{"num_hidden_layers": 13, "hidden_size": 384, "num_attention_heads": 3, "num_key_value_heads": 3, "head_dim": 128, "intermediate_size": 1536, "vocab_size": 3162, "hidden_act": "quick_gelu", "norm": "rmsnorm", "norm_place": "pre", "norm_eps": 1e-06, "positions": "learned+rope", "rope_theta": 500000.0, "rope_fraction": 1.0, "qk_norm": false, "attn_scale": 0.0884, "bias": "none", "tie_word_embeddings": false, "parallel_block": false, "init": "normal", "init_std_qkv": 0.037, "init_std_o": 0.0, "init_std_up": 0.037, "init_std_down": 0.0, "optimizer": "muon_variant", "learning_rate": 0.00797, "lr_mult_o": 2.0, "beta1": 0.93, "lr_head": 0.00836, "max_grad_norm": 1.0, "warmup_steps": 200, "schedule": "cos", "final_lr_fraction": 0.1, "batch_tokens": 65536, "max_seq_len": 1024, "doc_mask": true, "z_loss": 0.0001, "train_tokens": 635700000, "max_steps": 9701, "dataset": "wikipedia_en"}
Each number is 128 + 32 x the weight over the matrix's rms, rounded and kept within 0 to 255. Layers, rows and columns count from 0.

# layer 9 attention key, 384x384, rms 0.0782, rows 148-164, columns 288-383
[[ 71 128 150 193 146 141 163 128 162 149  85 140 173 133 151 128 151 136 131  92 144 115 116 142 155 105 109 137  48 140  99  67 122 128 134 172 111 161  95 120 141 109 136 172 121 106 134 144 136 117 104 124  99 126 161 148 124 154 141 124  98 107 104 146 105 116 129 116 115 105 144 144 155 106 160 102 113  93 142 107 103 105 138  78 130 136 145  83 123 193 129 116 122 125 161  96]
 [121 115 122 171 173 111 130 121 129 108 121 121 132 144  85 120 123 120 137 175  93 123 111 129 116 170 120 127 130 117  93  93 134 137 126 116 115  90 155 112  97 109 135  85  81 185 139 136 104 178 106  94 117 125 155  92 139 176 148 142 108 116 139 121 120 152 119 164 178 157  99 132  87  84 117  91 115 201 170  81 129 114 113 148 101 126 111 152 128 157 140 148 140 152 132 129]
 [186 127  86 106 163 118 113 139 144  90 114 134 156 139 116  81 115 110 115 138  48  88  94 134  85 116 154 142 108  68 129 166 142 136 126 115 136 134 154 152  68 125 100 145 141 154 121 123 149 124 195 130 145 140  99 151 146 131 115 123 106  97 138 118 141  60 116 188 105 129 131 145 186  70  88 141 110 115  79 146  94 137 183 144 109 121 142 117 100 112 155 173 116 140 149 147]
 [ 90 157 101 124 146 132 103 104 166 110 131 139 113 115 121 105 108 130 153 112 139 121 181 187 156 110 143  93  89 140 115 104 116 132 108 148 157 109 151 162  88  93  84 116 121 152  93 116 125 158 164 128 132 129 114  99 112  89 105 118 199 113 121 108 191 110 104 148 176 133  81 140  67 119 182  98 126 200  90 106 134 122  78 137 149 166  56 157 162 145 138 117 109 158 140 174]
 [176  58  96 149  85  87 118 125 134 125 139 157 107 154 161 138 155 141 145 192 129 145 119 127 126  84 132  97  85 154  85 104 133  88 151 154 119 153 157 114 110 122 130 123 123 107 102 112 145 109  88 129 139 109  86 140 130 156 111 147 128  93 164 140 141 117 169 132  99 131 155  91 117 140 130 138 126  79 112 117 161 121 100 130 169 143 125 102 166 144 165 143 133 157 151 134]
 [135 106 105 132 106 154 168 159 116  91 134 133 137 112  84  75 127 105 131 170 119 122 135 155 115 115 157 182 125  70 145 123 145  99 115 138 128  93 150 147 145 155 115 124 117  99 179 142 131  97 139 121  71 103 110 157 131 136 119 121  62 123 158 160 100  96 178 146 103 101 102 112 138 128 106 147 144 177 144 158 117 107 107 169 167 172 158 128 151 104 114 121 156 129 135 104]
 [111 179  90 142  95 154 113 168 116 192  88 137 148 146 124 145 115 164 123  92 181 127 130 126 122 136 121 105 134 135 157 119 160  94 109  66 114 158 114 159  92 138  98 139 147 140 161 134 107 177 107 120 131 132 133  68 147  99  51 134 122  63  90 118 108 152 134 136 103 168 106 116 183 143 149 129 120 130 142 141 155  74 176 135  84 105 132 108 127 124 144 107 179 111 114 129]
 [101 165 150  99 118 135 102  55 169 148 164 111 125 125 139  77 193 178 137 157 114 112  91 112  94 115 144 171  92 140 148 112 155 189 123 113 165 113 102 119 117  92 145  99  89 162 161 116 205  95 153 155 134 110 116 110 186 107 113 131 120 106 182 112 116  91 181 123 103 112  97 102 134 125  96  73 123 122 134 148  35 151 141  98 120 125 116  97  89 103 132  62  71 166 141 108]
 [126 149 173 164 141  74  66 159  88 112 109 101 114 136  78  69 105  96 152 104  99 108 181 116 105 185 107 123 170 131 150 139 127 102 100 129 114 121 113 107 160 139 147  70  98 183  87 102 110 189 132 152 136 124 120 132 124 139 124 127 138 157  49  87 120 132 146 130 150 163 168 113  97 119  88 181 114  88 109  84 116  83 153 182 131  74 151 132 130 156 140 116 119 100  76 165]
 [101 136 138 129 120 141 156 136 121 156 144 136 145 109 122 166 109 128  72  76  91 138 146 119 131 118 184 133 136 135 108 109 121 163 107  54 117 173 103 129 157 130  92 130 135 164  87 141  86 109 146 127 143 118 144 140 159  92  77  95 108 185 109 156 114  92  94 128 184 134 108  59 151 142 149 137 106 134 132 164 112  91  90 132 160 104 136 137 194  99 111 185  97 145  99 136]
 [ 96 158 143 106  71  98 138 110 156 136 143 137 123  56 161  78 120 134 151 148 134 119 160 180 126  75  98 221  92  76 104 117 148 103 119 118 134 120 160  79 112 153 122 131 154 154  73  95 112 153 161 134 115 150 118 176  80 151 103 157 112 112  80 147 134 145  86 142 168 125  81 141  70 125 122 115 119  90  72 118 177 135 115 137  65 116  91 134 120 141 132 135 132 131  76 105]
 [110 118 167 163 137 149 149 107 153 117 130  97 174 147  80 134 147 123 178 195 133 113 147 144 202 105 132 118 126  96 162 107 185 158 140 142 140 162 172 209 132 152  81  89  63 117  98 129 111 146 145  98 105 138 155 102 147 100 161 157  77 166 139 116 160 140 157  61 132 124 105 145 122 144 154 134 159 163 123 113 104 108 140 105  91  91 143 177 141 126  97 152  92 141 112 102]
 [ 86 168 132 122 181 169 140 115 141 130 145 136 141 152 115 144 143 214 144  92  99 143 151 151 113 129 136 135  95 133 189 163 102 126  92 106 112 125 143 121 135 101 134 121 152  76  77 124 149 157 132 156 165  94 105 103 152 140 147 124 138 144 125 119 107 154 136 110 101 120  90  95 115 137 114 153 165  38 135 102 157 104 123 105  55 130 140 109 191 165 180 106  99 114 182 113]
 [144  96 162 103 143 147 147 119  69 110 172  83 183 113  96 123 154 124 119 155 111  91  61 105 103 126  88  80 123 115 135 158  95 156 107 103 169 107  80  98 123 145 120 134 128 143 108 159 144  76 147 133 140 148 152 158 158 124 147  90 108 113 153 106 171  80 127 150 183  83  99 160 148 150 177 160 129 127 107  94 138 143 146 129 132 132 151 159 117 104 108 165 165 126 118  99]
 [183  90 134  95 114 156 105 169 115 116 155 152 133 119 178 136 176 162 152 148 115 126 105 163 135 161 160 129 141 180 124 153 143  93 191 109 125  66 173 136 117 130 167 120 132 184 160 123  78  82 178  99 167 106  69  74 125 139 132 118 133 106 156 129 132 105 155 128 124 131 111 141 130 126  94 132 137 115 107 144 208 158 132  86 132  34 113 121 107 102 179 109 136 184 104 170]
 [134 123 127 134  65 130 126 136 117  67 157 123  83  90 148 143  94 137 143  72 140 120  92 131 152  95 125 165 188 124 195 169 178 109  85 114 179 176 163 177 139  87 135 114 120 120 164 137 186 118 112 151 148 139 138 149 110  71 128  95 177  79 110 154 117 126 102 160 100 102 153 141  87 181 173 160 116 141 144 127 140 147 131  97 158 143 108 149 137 148 186  96 128 169 103 140]
 [ 91 132  87 132 101  91 135 127 113  93 115  99 109 136 128 159 133 138 171 100 119 153 111 116 101 138 143 139 152 193 100  72 117 109 130 156 138 190 126 173  86 171 139 156 132 145  91 108 125  78  83 143 155 157 155 147 103  99 157 161 168 144 129 133 103 140 115  91  96 166 119 153 111 126 150 129 169 106 175 105  88 146 165 124 123 116 152 172 183 149 140 130 174 115 108  85]]
# layer 9 attention query, 384x384, rms 0.078, rows 149-164, columns 288-383
[[130 185 100 103 114 142 135 112 107 143 121 113 111 132 144 137  96 101 141  86 180 121 158 120 122 164 130 148 207 107 119  94 116 108 142 108 104 139 113 145  97 155 134 164 161 147  96 141 104 126  98 162 156 165  74 137 131  72 174 110 164  87 128 159 139 130 119 112 152 121 170 198 100 115 180 124  97 107  79 140 135  96 156  93 113 158 129 142 126 130 148 119 106 139 145 119]
 [ 88 124 132 103 123 177 182 122 132 123 119 113 112 118 126 144 144 158 141 160 177  82 169 137 144 141 124 113 131 115 138 132 146 148 142 140 129 164 140  46 118 140 103 149 115  93 143 189 170 128 134 134  97 160 152 128 109 135 128 130 124  82  98 163 117 131 129 193 103 153 124 170 183 129 116 146 165 177 100  91 162 117 139 117 142 162  75 179 161 116 138 136 183 161 119 123]
 [123  71 172 108 196 167 134 160 105 203 135 124 126  69 107 204  72 111 120 121 131  69 109 115 163 111 116  88 105  80 154 167 153 157 138  56  85 127 152 138 108 195  97 175 149 111 150 114 147 103 101 142 154 106 128 124 173 109 114 118 137 144 138 116  62 173 161 137  65 116 118 141  98 126  97 117 142 130 121 138 167 158 108 159 112 131 111  71 115  75 144 115 168 112 132 108]
 [ 91 146  93 127 139 146 118 144 111 167 101 150 144 123 172 128 148 133 138  76 152 105 113  75 108 101 115 130 130 118  74 136 161 115 141 162 151 136 179  94 156  96 156 131 158 146 109  98  88 124 149  93 140 143 158 145 132 117 154 115 121  99 143 100 100 165 182 137 155 149 125 190 124 144 127 142 150 173 144 101  94 127 130 117 154 132 112  79 108  69  98 148  93 139  77 169]
 [127 134 128 122 138 108 109 119 171  92 151 115  98 165 145 185 165 145 163 129 109  87 126 153 117  88 125 134 164  96 111 172 143  97 128 174 104 117 180 182 123 125  90 166 124 127 159 145 163 144 120 149 106 135  89 127 121  94 143 177 135 136 141  89 180  96 131  97 146 159 182 134 116  92  93  77 156 118 152 124 167 207 161 154 116 127  59 144  92 142 160 140 132 149 133 121]
 [139 128 122 142 117 155  97 124 101  80  81 173 139 118 146 160 124  90 122  77  91 134 103 109 166  95 106 148 176 116 133 101 144  87 151 138 137 138 143  87 157 153 135 159 124  93 116 154 158 148 109 145 160 156 123 124 150 161 137  80 153 144 183 142 130 108 141  94 130 133 111 139 123  83 153 132 151 136 126  90 144 148 114 182 142 144 137 141  88 149 194 124 149 160 130 149]
 [ 95  86 146 120 120 116 145 152 118 163 127 142 147 142 108 169 127  84 161  81 168 113 148 123 146  72  98 104 131  73 153 159 135 129 150 151 132 137 114 143  87 132 149 161 154 150  90 167 142  93 121 121 118 146 149 168 155  90  84 142  83 143 116 117 132 115 144 160 158 174  72 142 127 114 116 106 104 131 147 125 172 181 149  83 165 143 122 117  92 143 104 145 171 169 125 110]
 [132 123 114  75 124 108 176 144 154 167  85 126  89 181 158 130 109 161 119  87 121 167 152 170  96  61 124 151 126 104 144 127 127 131 161  95 116 157 140 112 128 173 132  78 162 127 155 165 135 123 116 163 137 128 159 132 122 121 109  94 117  56 125 128 139  93 117 139 114 134 110 160 153 122 120 131 121 138  90  89 138 104 107 139 113 139 159 153 134 140 129 181 111 118 138  97]
 [134 129 101 103 153 116 146 117 139  90 141 159 147  96 141 113 164 102  97 188 153 113 192  94 201 161 106 137 129  89 211 145  88 160 136 180 104  96 118 140 101 166 164 121 111 153 113 166 137 148 138 132 114 140 129 101 131 105  91 172 111 155 148 106 175 146 133 133 115 135 173 113  90  97 118 140 109 150 115 166 136 147 137 148 105 117 123  98 163 100 108 103 151 146 116 132]
 [100 134 148 156 164 130  83 132 152 117 133 112 102 151 138 113  96 124  94 160 185 123  78 149 111 144 104 144 127 139 129 141 135 134 136 159  73 148 137 121  67 140 159  66 149 136 102 125 167  91  69 110 175 130 179 118 104 131 124 103 121 127  92  59 115 161 122 174 101 169 102 125 137 138 102 112 142 105 109 208 135 108 161 156 106 165 164 148 132 129 153 113 117 102 165 160]
 [ 92 145 114 136 106 164 138 106 154 146 131  49 105 171 129  85 109  72 142  65  92 167 175 135 143 101 115 104 154 133 135 149 184 135 119 114 156 138 133 168 140 132 130 138 137 143 136 115  87 136 116 135  96  95 102 130 141 126 124 100 117 134 115 126 142  80 151 153 166  99 174 101 123 117 132 129 158 111 101  80 128 119 126  80 149 147 120 144 179  98 141 133 150 125 169 140]
 [110  91  77 139 150 101  95 140 107 130 155 124 112 146 129  87 121 107 118 141 133  84 139 134  86 130 161 158 138 113 112 128 128 120 179 133 159 157 121 156 144 130 177 124  59 118 133  94 136 101 155 118 119 120 143 159 149 127 167  76 133 145 122 125  93 117 102 169 140 153  98  93 134  91 174 111  32 149 140 132  96 182 100 142 149  75 155 121 120 122 129 163 102 122 146 188]
 [126 121 163 153 150 141 156 111 120 159 180 138  96 106 102 116 143 179 151 131 130 123 114 134 123 155 153 122 123 108 139 107 148 134 149 160 100 144 141 143 166 147 143 118 124 109 173 162 140 112 117 105 131 152 157 134 142 125 123 108 115 133 140 129 116 133 106 142  93  84 141 104 129 149 144  58 129 155 148 124 122 135  86 128  96 161 108 180 164  88 133 112 108 159 117  86]
 [141 159 121 100 115 143 145  98 133 122 161 130 134 163  68 113  81 110 122 123 180 186 128 129  92 109  71 125 164  89 118 107 122 132 159 131 126  90 169 115 141  85 130 180 145 104 108  94 165 108 158  84  74 141 164 144 141 159 158 140 127 163  57 181 142 108 103 149 178  78  67 107 124 155 133 144 105 128 132 153 136 161 149 112 149 176 129 123 117 152  94 122 140 141 124 168]
 [122 178 121 121 158 112  67  93 121 122  98 100 115 138  82 131 116 113 147 141 157 170 176 106 109 128  82 114  95 139 113 152 130 125 108 105  97 197 108  71 113 165  98 149 107 116  74 100 158 138 118 134  97 119  98 145  99 136 152 101 109 177 125 112 147 177  80 165 100  92 152 114 171  98 109 135 149 132 113 152 115 130  88 123 161 102 110 153 126 106  73  75  91 168 115 155]
 [152 111 139  88  59 138  82 124 109 155 135 109 141 135  96 146 122 117  97  95 144 127 159 141 137 161 137  93 110 104 154  99 109  91 146 114 141 150 154  67 185 120 127 124 127 141 115 141 131 156 155 114 124 149 140 100 105 121  61 135  95 137 101 141 128 146 134 104 109 121 159 150 167 134 113 122  92 119 108 148 152 119 121  75 123  89 130 133  93 119  84 115 143 154 166 119]]